config.toml
num_key_value_heads = 1
intermediate_size = 1024
rope_theta = 100000.0
qk_norm = false
bias = "none"
tie_word_embeddings = true
init_std_down = 0.0
optimizer = "adam_atan2"
learning_rate = 0.00108
doc_mask = true
Each number is 128 + 32 x the weight over its row's rms, rounded and kept within 0 to 255. Layers, rows and columns count from 0. Numbers have three digits each. The size before them is the row's rms in percent of the matrix's.

# layer 7 MLP down (transposed), 1024x256, rms 0.0452, rows 294-348, columns 128-255
108:077097126176137146143194140163095103090182154123158139159055173127144148088132136145150072107128121159095160117194144095152145156110183109114144152148153136117095147127107080175146087104142140118120174150174108119105124171081121153092160094146069110065116139079144111120171113180127166140149106066098081161128121105121078122133156110112158077150122123151143145167128114071111186158145
100:123146107131092064069120140101077144130148199037150148133136095102133117115144155120163140110152135139218187127133084118149122181063114123175106167136144127137124137141164129185086062147117110137174151117117131145145084130148200113116110144145099137107083198189102149135102131154097123117128194084148209137155134170116213128143097104150110089086150127120149129094131114121126147138188
093:131133128113108113049204093094196108133147103112115130153164200133177095130066155077081161117135116110044125172128172115194110112166116097160124134072124132142133093108128145112140122142162084144171123099117131178114183201133144099139084127133095154157105184168170121148199159137120108114107125073152090133095175090129125094100116092194104075165142103109146124100152079129108123124138
094:106112115137148115125116112150137108182073113198104148130132053106119089088125167104173122145194165117130144147135112098153205099121171112148151153114137137165100128112131081110146119116120087089124161108103088118188126110143119100143124139131125106134182137178121159127164063146149169159167119156111150117145139136167114157159083173086045118087081138130138095104134158127125178065135
100:084092091122103113158160113125079130096124122191101139103106101164070153129143151121159166128091144158148093135141147127162085125111123092112116171102113173123103141135049144150174152134142141138148195146139049039109107049160129063109118130142121153133142129134138111067087098182130185134083112100086157153134156156113127141158153111159137070164174125098129156126144084128122144131168
099:082120126114111098135113157072072091079187085181103086104112154117161095145133122136062152117123117167132123145157152115191167084124174103153171104145134130115123117114132114186136130163119116154147110161100126095096133114152134117152133149095174152191159157075064101125142075148102163125159106138138100154072122156144115145136157165142083128131112155146157067138095102131127118115105
098:179138115124132174127176168125063158158211026119137094140083130124116115112114126124141148144071144096104166162052110126165106101121201169100192153107087104111181108109150109122166191134126151104122172185128172115096063134152123127112116139134136108159153148145147125090148147180099104101165131159168153156150102133180156109133132141097146088154160170180144124140164097167119112091056
099:112179073082127108140122124154133095133134058150149108085123179112190133114177114124187137186151179149095172177151119151134139139168103147123127165130129139104187125108127127093114157211094105102102132121142112104137177143127135140128157129185168115119130150058093093155119121197126082119172132096127061117136076151088143130089114114099082118133170141134087130065055142165111164151144
090:127100076124124148157114107116098129157045087166180117083160107167053207127168156087171127068119102096060096058101114129140096094125208164190172162151164123099097145143080078157117134079101105131141105118156194117123138069079127130148120071133099183157105124189150138129147076160092163104145127137145148114143081125075169172136127145197163145168090111228159114162132109110101211083135
097:158148119145091143145135104089134154097124083193182160160091128135109175115148167086128109115106129155140176169086120047117157094180157182080152085050140156151109160097127125167219160119103142140133105154118143110141114120157112146127184179201103127156106150123169129130099080113112114145130152157156190061157134148126149108179104125132126154087145073141105156073148111084190113160151
105:088110093175147118172169054129097154093089147255140100163130113134105113056069119133130122135116145119135183109122095112118109144117072174118059181112135171060140116128111146144185165122176075138077158192122128100128145134125154176175075053164126113066090165078144117099136145145118155132120120134117132132119202120124104120135133087139100033133116114146117133115172142124107148131186
096:064128159167150100172132082101143236101119158144209149168114100173139136116083097145115133029123119113089086104115098118135097122109175124177122136176146128157144137161159113173205155138128108139092119172122099170112102095133139130140161128135091086164074107142085146111125083167163122124096112097205154113235111096117124159158096156148161083064136110129128112083106154144111129111170
097:085146085129142175167165129179168137098122159141124142138118186108092056166104046140181134135156094134078050107151089168137124189157135085188132107175126122180152156139098198148148137102102168135093135063121164071109123101123142197155135118101102163142078113134098067077109106087082100089116122143103109082148154152150103118159099135150129107131150088069106157107140151199129075113095
101:146057171163184137092121077081144160126151096121106147165137101148130069079117142143090181113143136064179207161104119103138083143091213125146105114163060169096151131059202086142144121169122054107084117152119096112119116161122146110142121165146151139122133090098125128135130203118125121120103095124132132170098150139124132146102142170127156089099130141157092124097134083159147117099123
092:123125112143164173130148150214146112106129123188101173183127151099145117149109110144091092179101091152065160139122123181110120117142136146118154130110153158119118137164081152136216117121096150167178124120052133155164130084139117156150217097127120124136139155116152192098103104119159125113159162156129118069085174158086075128097122180161083135124057124074081150101117089138158102127115
119:090183178140103140130131131154166110130148168048122182193120104122128164055173087102171142158162184183210155086072137148140129119126152197091120115134117135103113133133155092097118127150106119074116166098158136145081158152117129152170110125096156078061074144111128124096129162151139143146098141150138119123162142115163146134129100153151115088131131136130126166200161123198102142110156
109:099095139162230095059110118155071108186133149145171100145088070139180157100126101131120110143138160101157121130147155196097151129116153134100168133149140158156113076107090109131092130181105179171113150065119103092131121180195130128107143117090133147123156142137180154118084149133131147152114097154163101161119097127164098137136159070117114122141080108100117105139124133122158158213090
103:146170217128132178156123164129123103093104111084128139085096165121118084132146189113113147133115133131111137093097099129144114108182134217098119108126105112179141071162098155168119166062113110148124105122142169088171167106183157119150091182081068183162072207097165126134136064151146180107094138110134166110100147116183167137084095105177164120138107143124144132082090117146151140094099
102:151134136130161098124108136050130153146096164142154132138155125077120135189138108133134135000116110141074136098126133129122130123141134120136056191148120127145119114097150122128097146164168175168123114154105142133168053100084089136122133171086110129111132174164106116091099117139110134138159191122072132122132113135150126156153112133147167136106141188136135166112066095210165091142120
106:140070115162135103154103109143170153122122158169167136123163119170101038141159154116141107121109214175183091128089158150125109186158177190128102157181172143132079148111122097141110093119105169124116123063127118109128165183140206140105131048112119173119124095110145106149029133131051197113137138088168169156106129120168157155149081142091161104143113158138096127134146172154166193102153
112:112095099151157120152110139141128147093104147114094130146169170178151071132142181111127141098078122110111150122061151139164090098096143162119207155161144110123152132091103167190158179140114107129123126083134097092131130133095085114128102102096153131051147099108118165159108119101187123129104155117155177178054125107104175167121152075188083104144147111153132144140146111156125117082149
097:165134063155133089128144116159097112143177198206151180151131113112121147128164102113130149198120108119148122198132127156129149107175141155060136137129150151129168129163124097129158115136140091179132119087116138139134128095082156152128099175174178117190118163084099125144186072153169133154147097140186149085091129151128074133178069169068091082091091126182126111091152121103098180138181
099:152127158159085144093102165152155160136133139125102141116123122217129080083151145064092140135104089152159155121165153164114155113088157160105162125124089139113148177129082064112141118121168130113135138125178132158103131143088118145117107135093159100100183148135111189123139161093102139147129156144122194066098110077091166160141051209125087169092057099144059162174131110084121141135108
100:097149126153168064114161115150101161118120140148166178108125143104148147183166125106073166179109170128180121144182087131174143099122086134144137127129129129180078116116133102140082093147081119167122153048119142072182115131106117190149101119150142179095154120119084137102087129155106065131143200126133124084106116111098166165165097069162084115123155067161109122154152119080182143147130
084:136153166182104126119122069141130136117105043200100153142126158117183170106075165140113144111135106171123091154149148120105115175131110117083128157131148147163095152106160147117196103101080101099093079143107088136149103099128114146190124079113108118069144105113107158161135089145133121146193137144125115170122110130121087120122103154112083100140153196121117044155103092102147120155152
109:133150100153167109171119100124165087150155090092171116125132092139131107097119120180093160222151108117083156129222107129101116182213114060117100144138086134091138140142145115189132186110108208133160107147118156113106096076119167140153120088096146070122148176160092087092074160134151118107157147103130106067087177232107078178098099082116133090148149128048128125114106158177092066144126
101:107128118129060135091134180066157136052113095128147182163146119122113169106135110104140128088095131143156109188093074157127067111188115167139071141121153184183177119113114112086199099151079092119086108161170092150142155112073110126127155137200107094138139141061173143133097115163112134153133162128200153083146124049068150162119113138104143159132136141119127131123128151163210145062104
104:070163098149145095146107147157069124152163135162154172149118111098103073115189167081140146107086128141113144141139117119136156110082072139109164138139141147199135085191132185119058143107143130135142177158169115108128122047135092128137151152167115115122112136144113101140094119090114152124154115127104124050089126146101140139105097135196160156120125130129128097147149105108148127142153
094:132140134138125168138127109117114149090122100083103138087104128170144147115151173158124133110077125166094151062206066120097141136132127101116118190173156176055120103099149149183126086130158117131089154085150148148118200143114125060083103137093095118135171100075110158099133106080124145110157158096187109151191133142060108120074152159120158096060096138094120104111164154098132098171116
095:105125142090156169102087156131098113135133150232133081171148063133077137100174193108149110143164160143117100118173145112112145130164140044129165060119190146188123190180167123130200111119160142066145187118149116117144096133153158132129150133145142094144118106082166121098129100122084112189100127088139093119198123105128154057149101138103129129169191095143141144074155149131080088105146
095:155164206124130102159106116104101099169175149181177148093138103126151151141126106097109177118161165066177116138113093099065110104144190206122133099137126159134152124127116084140215179108041164123103114132106130086140105174114171124174171141135111126117100153167093111115130085105092121130126136084141146047151160127155099160072123138100101077103037108156151100119143117117100097131120
092:158125135105128127118111095068148138115133115071139136172117110057154144141140141102066163125112133109123051131175171114168086147105148148126137143155169139170123156099132089151032078066145151101213136095149099097175154116078133174116113119193137151152090195135141057145105098206072100139106145143171113131134111126169101109101104144152155062167101080127099068130172120114117191154120
097:078138152080136132139083126147147105135165121175164080196110092083111152136088131096138202126114129059139167167147085147136175065135124114127087092160108105143104165120099105087142143136151079145046146151168137123074094165185121077110172196156140138052130109129159108110102172135049115087148089111169163063187118132155166103146120157091104088137146124127068120088113167098130157101091
091:130122149063092110158185196099124084102169096213150097115124098098117109152158194049166157137119187087124136178084120181109102130172120198079109115196120075167175112106130187123154120147149158122113174095131101096151106137158134164147140109120179166148094147140160093176102131151129134133150141133102135109083054137144142126114148134161189121108136114171155156130083178078094081104099
095:127124135123125143143119171105130121121095151161171138139111064120158124133146094125125160160163192102121129219069115157155170106149104141084117121077189118156134115132068112138154108076080186108164115127125069168147153062186124187135122126153105107149092167112118130090086152205068135183135115085145136119090133141149151118108079135119089113104140085133155087072118112128123095138076
096:110095139121173138163074109137133149104109169163083132140121057106100061075126117120127136141109085115118169151143056083160112181097154126172127105198104144127133131090079108147097130073110180093150116128124115124138130106061122147120186090171110135093129126163134132158151128130161176159086130172124099117072181115183160141156103118122075132151065093076140082102147176110146113090160
099:136085135114141071112190197118124169092173137191092145177080104158106164160091105101160173162138142148165149139162116113145128110114085064105164086103107139120185112116118142086102163128100161164133094194123105120131115154121081142151144195131100181194143142127127099177126149138126183130134121128081150153129107103158112128156082093124124121131123147138087141100111150176080139106199
103:097147166149116121145067183189173145148235174144092112185110121115137095063043162112125125096185102108124130143121151155118171117163125134109140153108118103110169166124119128149177127104124121107137094116084132163162076126088128140172075101201146111148159121165093123135168134088137086097191180134137174101101134121177065169119136121118103093125167126123055103108106070124106126186144
101:117093085186111092137132196192168153120143105185120147123141121148082090088171080102137207127124098146130118186094098118063162139116164086145138152110178109122180151134114142147166181149146061100091102130135126106120133122092089180122152064190082132114095105098140157120168072168131076087140138153144134078138110081170152134129096155120131098081158085148165164143115151129089149118111
093:139145112157153069124170114145087148105147089147109085080187101090126148087070162137133101147130177176113154075181099085099118171137129129216093172073106141121170122104106120070124145085138134098086090147096145108109119053112120122204113092088146129145112113126179153163144139127192102118163134073126125136064142134123141139151135087141124146079134175118133122120127129144118108150129
099:104166123126126146170119094064148087113135128121106113144162087102105105112146058158179103110104143124128153147128136195195125084129073183157119107082097099129068071122195095206102215099168088187036207148161157157110101120098092116179126082171106165127177133135123150113110148153103124140109115171142165107143127144123159155156176131131115138156162099114158104067156103119080109099186
098:134081098174128074161144105157106124116111106200088196117145132123113081084150132100161174103127107119125116116111149068140226075148096138109102108093125114114176110133155113114200118174096135065124172189138103105095106151183127092061108119158150142116177087112129133101105143101134153165123124133146164159119130150158165160126169165081143080126193107133122134101121177119164203137103
096:196133162149071095139096147082145107099141137124182127152155125139059129094089118126093132125128126117172166134134099049108082157126183119125135138109131145160123080191134129164208122093135074088135128088141171074105073161052149146109134172137113147122195130133089100125083142084149159135101167151127159143081115122077144125113127120052101094150126128103139154143140081179077185149169
097:175153140089124097096097087139128077160109182169144107114176049145124130101149154180167053156092127139120114196150083099101118108150103096155115118191175135150088152103204059118177121113119161117116157152145086114101122122075139144145137127135112090098171135140128170116128123127072151168169126161124081124170045094109117089125142123169062117165089098132126132116107127117171165157175
095:148136132130180106175208111195161096127079120157137109146110116155165127131138103177120169127054119145101129096133147117135131088107123127073155084110122125110132183127072125144145142145130157158148106157079166124163125131157156157111128158150183169208106107093104144140107128077169100119154101122151160126052182178168160085069076131202156148156109136117087076035148104115080080128061
096:129134123078127153153090150141090127163134101205137163109188164151125126116186159165162138097056094072087142116101082136139087090142148099124161106123119138099150107143153091145117130164145129165157158152111173142162139116109136104065096143098116125126193046153153092055125115088162169167139181167117114133062147127123135126148117135101171191075104199104141149152175131127135051078149
094:148121156099183115178127155188148168142090129129120183095101172122145090183113207173100143122129099139074127101200134108037080164146124162134106118198147164169157166108176119191086117124050153105133129137080081119078138107063128084164131159118151165126117110140062055104173102069182150108121135143098133121180096128147112088143098112135138200106154151118114178156127149165115098097085
104:111062091118144050089141101104080166150150166108125092130182146131094176089094182072122131162137124117143125105118120113121147096137100128118162146121087112133172143132110205135095214175132147130110134135100196198089130136152109110116193100175190085076105117127150147163167136174118157125135145121126095115125161122159105101133116157099121128128105128136133196167118131078106111057155
121:079135168158160138085089092089094140114106102104098130147160098155149130092070139124141164129112127155138180190133138125105180141142110134117181159153144179098118143091163133150076111109148082168112141090153028109117135142137115183174188162155164102145076162071178117123136152120140163153142171120160173160082077107173122114138082110151146170108106104128119110116132187135157098214148
107:101122102157164123176096089148111127172121127151165151173156131115155087104096127116138141109065193101107073115128184146109083125154129124160089117160084125161097083175137081151122103113128150117109189144132110084136086140077131085086127097109124133067155110159100141134074160167130134140164188151132113111128185125122089123112056131085167167125129194137138156123125165102118188023108
099:125081188187118082091123125181099096127064089165132134108114090098139170179110125103148110121140092136163068127166104069109156139098161099147065161152201071144087139123147189153177158087105107134132062140141129162110115081119073124153137085189102134151129170186165112135139125129125156132126168122154202100169128108137078199170167112097064135087174155154134158120099158161136124143142
097:145131143108085120065113189120160091067167088099154161124121169165098175112167191142107141027169118144124095178087060155083089117133117141176093095172178116130154138148165090101223097148136127149132114109103111106148154142091124168110146144156086140147095140141130138139083115129110140143126163150129152161121180160103077097105065141211187134040096047122141129143168137157148128159105
098:139126100187133105165115132149149149100170109185124137101120116151144147149136111130069164099125099206139150180088131122152137157171163112126117133061102129125088144150151134113128104151119099134171072168157131141158166164073150118102084128130100143144178059144126120113156137186073120151142137111135075118031157151169108120064096142113125125143195188128151094054106115141105107105132
099:164188144157178154107083106156152115123105121144103120185200158122104155077145150138113118147139119148126105098160128121115133085146114124141183088158196142124133076166165122123067109119113078111170115116124208042090128134104154074079123090125056137111136202188148115145140106082100185119090080103105082111135155045137126107177119137102118201200109115101108108137118115114111094124132
096:116133091114159161076108114166131114185207078123116138132158152103065135146109103149176112083162141109127139120156128077158145127118100125104137097149121086117125138103125096138174142161098151099160115116139020153136179158167114138125114093139099201086151120103115141128126160157081142152185142108164155127131197146069180196192178135156125201119124150066149110145129139136166083098138
# layer 7 MLP up, 1024x256, rms 0.0551, rows 295-348, columns 128-255
092:056144089156134131084130093109154147149120107115065134106144144133109161147121143133117154119097114135137045131065144131130122117089122159148138156133126091099118143131135100165122117143165142135114122136134123174126105191155087140121122130122159151151175087149115139123182152146150166102125120113052122159130100085146075141118147151117134139127100108141161133128101174111160080157118
099:082098056145125055175112141099119110117143170098124170120108096119060128084124123132077124131103141056180122088126124118114135155111151151088150149117198136115141186139100151107138090171163182156108164147145187155097089108083151095127142101094137164117106092163133101095118105146202072115151096159053127141124086122142075150148124109132132135126129137159130072127142120104111088137122
096:161118146147130096123065162083198109115208143124168154118110114139136135125110175169129176135138098125128133087160184141107061152132118132098138123136118166164133074122134155140146147187182133130117110138097096133098165200123089128161107233131128119108166086128150097120103132154132083008110149133078123111138095137151072106137137109156138077133133118187130140145130132055089102145121
103:099126138140117134094105124191150106134122124124147135070166115144110125179165118149116088198129125058080102111110150119123159136123151131154192070126143123123093064141161123127127133067173120141106113146104107141134169160176123155223149144080170101132131098093116194111195117104146136123162038071137134162115121145116130130149174113135134172098063103195140123166071124165148171160116
103:172102147150157137118125092116123128079081211110093118109129117162078158092129138173131100124084136164132111100110105127133098122095093163103084180112098131144083122115144125137081058123152153137160112079149162128139122163084120159082121131154144129061090080134143165069151137113125082109142170142093141184198074152097140109122149091145121174181149140212156146140147147160098123096132
098:113105111180136114119112108033125145064109162127110105124178157154182132127132167135070099157126138100085132107109167149129146086152110146161140076125178149039134172167156140054117051134105088142151102098161092109113175148133177133121064153158166137124105105179186136090147201128102156094118082092150060139141096105091125154166071083188106134110133087163129084224062132099134163156153
090:134096132165125126100090132076095129139115206107150170120137099153083151154089074114095115125122106106126115135101122122130126131107146105130139091128129135099078152156172115142173109049103125129210163160115151116130103151160138115130098095122110146172161111182183147090167138073175178145104088138141199142140172133122155168159138120134161066112109120134171164152176097096132130105137
093:149126114159124151114120138122131123111154166120141156140123124135165118170067138166128147152139166158162187197130148192130131156123066116080123087080123182201145145171162156097110124138129128120100154106127088129136128130148142132147111185130170039093112121066137155131120135114154144153123102140108136132126160080135152148092081091103146142046118133066141138108096125153160081145071
098:109139133118103104122144174132116127101168168132068094111148146197123146189144082155106124119145133122139076134062157169130140123089129143173152133156132171106173073186135138120099088108128118110170137126125131121090144092135128134123104098122126198092103071063147129183181154135139156143198118046122109139137103160058116115131207126146147134063128134123100117160116172163141063066140
109:098155161154109117093091161148159112169154146125084138045055179139191162186137129099114125074080102166119155108100161174152143128122164113121121125120093136133078144130102129122131081127125106093137052125102091140182152166112084143108145155113163082137106139139148118070147083132163138143108069137102110145140058162093103109153149137108121215063168133144211177162094099133128149082099
095:174122089114108047085181149169084091106134145124148120102130159103102133137134108153111094156158111116109148157091188112147169124114090184089181089096168136128088129193122139113066129101124121051160166080106088112089116086093109127159107140099135165089162114085114117094141123068107139162157141090130138134047142113163158092107150090188157179156080124103107148162185054167148139132128
098:164089141130163057105155115119165112133140138141162112081151084107115193178156146140069136157159093132099211152106144110147130127056153167073133163141149140122133110173129023116139174097120160122146140195168201089074144119138143142133167124094189146089126168143105159099145080121133150168131111141112143162154107056062119145107152099155139139160127148151146096158133091078086105132120
096:107143125103090135148134155126085147131180140120148106145085138153120111128136151127142122144116093169091098094141191123125145088167102145109111113160136107149112111206132130110090139042201136129133098117151205155135125089156120158116124173108085133153110147136133130075178085095140192143161142117110037134186056087047125082127142119126091156191133142158180160156152172124132109140084
101:121150173183115088152116100088110127153108106147147130040118112153139140114080096090112125113093130101158171105147105085112113183122156115096097160101111127125135150097128109072083110108166144157138154086212183113123151163150094117143047155143149126170092074110138111142146128162090136072172086132093119145150049091159166126110145099091144128125148170198175130186140166108097074099139
108:063127145093152136140069161141138083123107126119094084152092108167127123148078105119138099143105072126099179145078144116094150145195156147141165153141123141105154160161143166129146163074152141146162102162147117097220183141133077124099151133130116055185163155093114118108124127151131136084145157068038108150159146194129124206147161105161126176146157124125164116136105123134198080148068
106:088146117132137057113115094130147157131102128120091124137061166170108144145156235137126112129111067188117135112114168134091142115095092115114167135107153160094097148145146080164150085120134097178156132157128134139099171143121130128127141108146120112089144170106059106139123087151135105070112110121105066108157128143107087132107122121185147130139151095147133123182199082136163071065157
106:112139105160114138105129226191125146157144121129141114132143168146157131097113125081079049126147130151162149110136136174158138143106152071128146124085137123057159165121133127075187101175164149125107159171175140142095143142160116082112123123127140154202115119094120124090114202123083132134133122117085147108124115115100135176128196144128141203191187131130127128118125095100086125088054
101:075148120128171097102086148187119129132162146124094120084144176143124120083069079112159087186133125148149108146124196177139080123153114158126145135127078134053101118140097162103156039144121110071138104143163155152093121176129152119124101110147100139169134100104142175146140184115130160112113052111148155133121106169121105099094175177127161144197133088148165102125122154092135121095145
109:134075117137173169130164172125126141191152155080138082145111115138089066145097060157103126182147107136162106113111144134107133155161141141126104174181111136048030138142098144077106150144206162078140073130142109131113125175103126144188141110142147169155104120109125142117139181106116137124193150102054124164143074072120126125168124176145105088131144088196151094124125108186140111177149
104:099107170150178081150145128146156156131121121083092156133115125129134116139136059146096125147155140122177131092149110108177093101146138164144092150087093153090087164159107091115127097083123119128133151131153164167206194092107139169099107172133119131160114123116116137136202123126102138075193115150053132160101108063127137095122138152119152111129140105122133121157151137135188119164104
097:043130166140113089092140139094114126157120114116065033108124106212154102127108137108117104080172082085147163117160154114152152119117129099113138107078136083106108113181119141146099111136173168113184075156140077134164108148152097121157157144140104151091151100129153136142144140094120098116086145100160129161132151137126147144118188114140134116176116114115121123177146124113114139106120
096:100075107138159152146148145143117109113092087114130156123093118075107138179136091148176123094141107116120094116076143098142079187141131170160126157130178127068101035117173105120106181113116107098125078098087146114138128081191077126174101143122164105159117126133125170124146126125136186097133064098129128139179070135140133108109161135107145090131163157128175116110141164157152121128119
098:137153093092132103107080103138174117111136093138134128143130157205104151123078119142159109086130084116084102142084123114152082128129192132113142122133145116065181084135148137098048162111141120104171091147141122145102163145161140147109155142069115134189100118067153120174188201136169186124167143135107144142157106133158123118145135192111200161152138157073127137136151109176153117046134
094:096106141094193143099153117116140132119136181129128121157168139159068151122167149063158111142118141054150174117143116132111110101113131135107174088192137171130151111118111137113078113112173155180079124135114183173112147182134134153114148126116115132172109138178145110089132183130108081124108127122098095190141120125170131145100124096198112135099092154097176143120078189126149196095130
109:139172148155128097139136170146120172040170218091100134111127144141082137179124175080101110127162140109078134116138146127150092092131113121115172122067065089136112065169051092117098118082165126123111148162163145142151171140144095175121088148125146096093114078141110140148174137162109135153128072080108155129165097074177132130136128124163105152102107161205133107107161092128109112126151
108:144079127139114129119151146129101119082138151104102056140154137115111145136130134060144139136182018103160174110159144113179134190074123115116220137121120086114164150142143103120151110078181154106099095092084158108091140214167094125121105141136150149155125123164076127079191199128096184118100110108091099098166140124134141100080132176104181118123121099132136178127102149101069094137078
098:151130100139118098087108120112168156085183155089138138185027163180136127135063137154090151143167136137138129094130199182138141070157160132095142117135097105113102130118082119117113159128192130055108119129130163126104129139116109089135136143076117118108145151113153161084124124162117164146131144132151177098163076094120150127091147104104097130146102141138111126109092163185150153104103
097:150162126080161067166144135146130160113140145145103121186099145152109154143122107127167111180197084071080159156086131138140136151158160144099145105134083136150135156150070118098126208174103162131185155090128139113152094089088133212183095188146095090132127178104124126083107120179149093142148105149061147103120124079143106126112060073132121114160145108188145103164085067174152152141139
093:105020105169078087172146124166142117129124096128112148134115161093152096184114099178122161181107109094140140101067081183134111121118156141087125102179154109120142097106056119121135129132114181140111140160072169150108140078162137132121071163074168143133150157167083116113133087105144187112130134121166146189075099114108068171083149113175119071106080138163092117179120062078169176114111
096:076098111141114155129134158143175136116069112117064086136076133141127130089093135080118100171129046137094145085030151152140127166063055096137165122112143115127123097098147162147108047109186093102139126129156116147093163097151067159089088112151160108141093157095169123128118150144118192151085090185133115139130118088076147110150118154132138192131172101133110136139096145125148153114095
091:158083136144110095157068186188230177094095147093090103128121142146108121111085110145127119139110103095169167162103142128192148134129096161139126173150099141125139157125103109110158173134155145124107106162085110190134140152138126103107171099117090065101092129162113147071156165111134109139123116153091158107160050141099161143193167100098145162098154131117119149178056140146138136140169
096:125052105184109130093135181139064132130093116139118108156104175150198111159154145107101085095091128179087151117121169112138042149146085088094121141135109140106142088124093172121174104086145136135174184121138104153203128167102140141120143050055146124168142100116184133100131109196185140117107112062111120186115164148143143142136121119168156183095098091136191195152144146162147124105141
102:143153149167129130127122174151124170127080144131138153138145146138137104129129096112095072107155081173160149092096139073099135125114159090140145119083128152140146119140127103121103132115110108135097100164159155157077165120146064123173139142091124137174130116074160124037170163117147143138097119160107132188153196123112194177127093103141124140170092179105166122110101148194118120127120
094:140132126146144127118121085145176146140154092081079091123108207135137156096184162143167076143124110123140087098087124128109077127090171123154148153108062119140122079137147171168099136137158038083152159159110097127117129179096155116106115146164130186109180084190126118110109106068123106106136133142132122121113084071130103166155157130124155126190114117087066098225167126062159115138130
093:115102130136108122112172108115138176176109083109150120137076144142132151174092096145104089196139074141084162149106180140101092110104089132099145177091121148129150096111138090094166121165145099139143097217136108153152108136121139169165111161136125176144127130179111179131106112072136110093155159090095161113175025122111105138128108209076167132141127141157110169198094086115075129130111
099:084195160199112174144147104149108121103028126125128100069160148135126065099145133112140098099144112059130150105095203125106170127147200136135165145112151158132062080156101133154121103149185107116095157066158150147128128095091133130143104082114156079067075075180134116113109061121121108134135128128167128127152109137097129146140162111153140154144124119140184145143192053109136139094071
102:169127104119138131187184104115101115097005119120114100109088117129154226178132099119152165123092109131144109102066135109158104157109148141174150063127133175149124083108102159125088177093147122135134207142149136084104193123131124136161122162060155128101107129126134132135089109120131136138107105109089098196104138142087139150096136133100167178145100096171196132063131143129130034088123
097:111068132112183133123192122129155125121147202082114117174151143196170101185086142128125105125169153107116167085136168121136170113133105131098101127134148125083086108087103149070098117066133055140131184137141180112135139114144123167155091114128106148135172085135090142111089161070146170101096145072152169149143104119144108140088039082126208139123109100111133118174121139147066177141137
103:077142155116107157123119156146077164144128185142124171133157123157135099146184184104103122171127158154121141119114129180120093184150120096077197116069149165094060119153162083078096136101151122113160139112144154075141141143132171123136137190128094107168129147133124173084109166116117139145097139034122132204096090083117145094127117096075149168104135130111131071177080205133071151140130
094:169071154140142156147121145148170125148092090098141092106116147140143119132163175110093147180114094131121143162124069061094157196110201130108137084153152159133161145131045146062138108093076171079188074158100105099088155135139146170149098180102169144130112134049119066148135132097153148099091107176121119147096152104092090105128105110135155089119105161093133141181065170099151130125125
099:074139140131136156108135126110128099135135171140165088093114137142180215189086148087079048177110128115125139154140187155101079189097134119131146138109137149122057193108070163172162136059159123173112081091090132125138163161127150144170112112143119070107107163159128111147185092164139085111085085133133151133129092130103120085153152119172146143120048145113140155153115080070105079201129
095:030160104113169123142126130086104103082087150103123139117119143089151137183120150122158111173137109183099154193097140117157110146166110188074142154171139126127163155111097162132086115135130118172118098174068157177150160107142096145149144103136162144122071146141170169158182106149110150103158085132139097081154144102115122127178127113140038096161119095143122126142172193134147066057143
094:112141143113133136082175102161159157138162143127156171144122109157138096154083085116121171097204150125172214000097111161124102127137124175083100184064080078081176113106107133140119096156109099143093140112119138142122114144183141157150091178132182169157156145151149160147104149134158115120076120067128130154132138127125106143134128140143114104074099110145124100122100118092209103112030
096:113158145163148123121122115072112093164134182140153135079131140127080123112133136086123062133172135138153123120102083145169108146105130123154132153175075176125057114165148156131124098136102084134114167138150141117145187163159125095122134065127100130108124132120154126056172167179067168125110139070089106134150138065096138103175162070088096093133156144114174135207122097170132172110165
102:150174154091119180107176112135155158094116164091078243141000175082111145191070065083127114082187143086112116160095153105123120130133129151106169107154096107056158156120099160121127105043134099110145129098121124137131111131138125145174122083117156112045082180114114130147152140172116154112118133158078131135147111095090155080116083166211127114147141169145148119103127141154167122157149
096:143154140111064103136091159155157120047129166089162133130094119135131144145147051101107114170131134150145120148084110135216134115123137183153192074093106119105102094140097120084118163123117102138114140094134168084157195141125134097168053117154058112153122188136168129130161130151056105101177121106137142184087153097120178114112194102130112134104141097152169100174067083154162135169152
103:137168120157172188182135100136176105121070101076159183120045124166165114154203112171111063144106142080093100139162195144105111162104170126111129123127147165093087070174150089098074088088151124201152149061179115132176141112116098105170109186086067167167119170155150136135154093089100168146129103140129140127117062135128108164119134133105143142151141141090137157135151138184234150160103
108:053201144124136131166138164112120110082161150081102177151108161168176096154199159113160129138160128101109157070133128100096113131115162126100106169130119146113127158112100087123106095154126107131097157107149187117172172179093122158134098127176106086130107098148142091062162091120089169124118100087108129112156124137103151111179176164109153128056098134170132145147105138165159103148105
107:124035135144119113074086140085137119080109152126062077153136114144115131150084104119101123179153109176177149213137106214149129126141138169127147213139154155068117148115096184114120112139123131095126122119115141110176174121168131129103108101077141146174133105088153157181162178146193134121111142094143165193111098087129188121146178104116119167080132095133140118160101167143130143165092
101:088152147151132156164121109066129182115100154146133142169098144136174143151149071137133113114129063127107123138080180128119115121157069155101168102066118163123084097141114078122130126168171127050105195112115108065149145136182110128141129174115180082066154138121137100164122106130142138149130073116089123199153110115087145080110134160175176137104129104079151135169147158163161073144101
099:121091130128118121091131140099131196127138125126092141120130087130120173144086107095125067189145145147169169149126149147110051108156092157108158116112103160135119123135083129085114164110167150090153134196124160157097134099090120126140111146108135086064174168107113152094190124142118160132133102158132124094150084092149123142126195173115131127159139163061128126138062138185092070132182
105:124134154153156139178130127112085146157146160097139108132115072141143089126086106132066098129083146187086180052116163123091115178141177117159128164166104127080161170106131111070095128118149161107207091185133160069149123141118137098139123090125180096123102046070145131095146175125141116064117191111071146118179061124121124164181119079107146155154103104120122096114171093154082107101176
099:062058132125133136190139162104139103100171128139151104123122134155114080194149033137170116128145181103084193119123123142128109064097119177146175145113089136150124196139083050084117112123114136107159136121142095139135150093085121146153133150089171082151129064054129109096102105195078099121146115145174140181086105181077165150123113112188111132080129137168134126142170089139126141105090
097:136127137180140090136173153047097150151133158131148081043100122139163131138117174119134144148124120146148069127098184182118114127114153099124077121093139136191081130152153155095091088111160133166124159118109169084112069127106087091161058160103124086159115108093109076132151130112159089073119180106142112121160034113135099094161093100162128098135083053180123135133140163111137200140106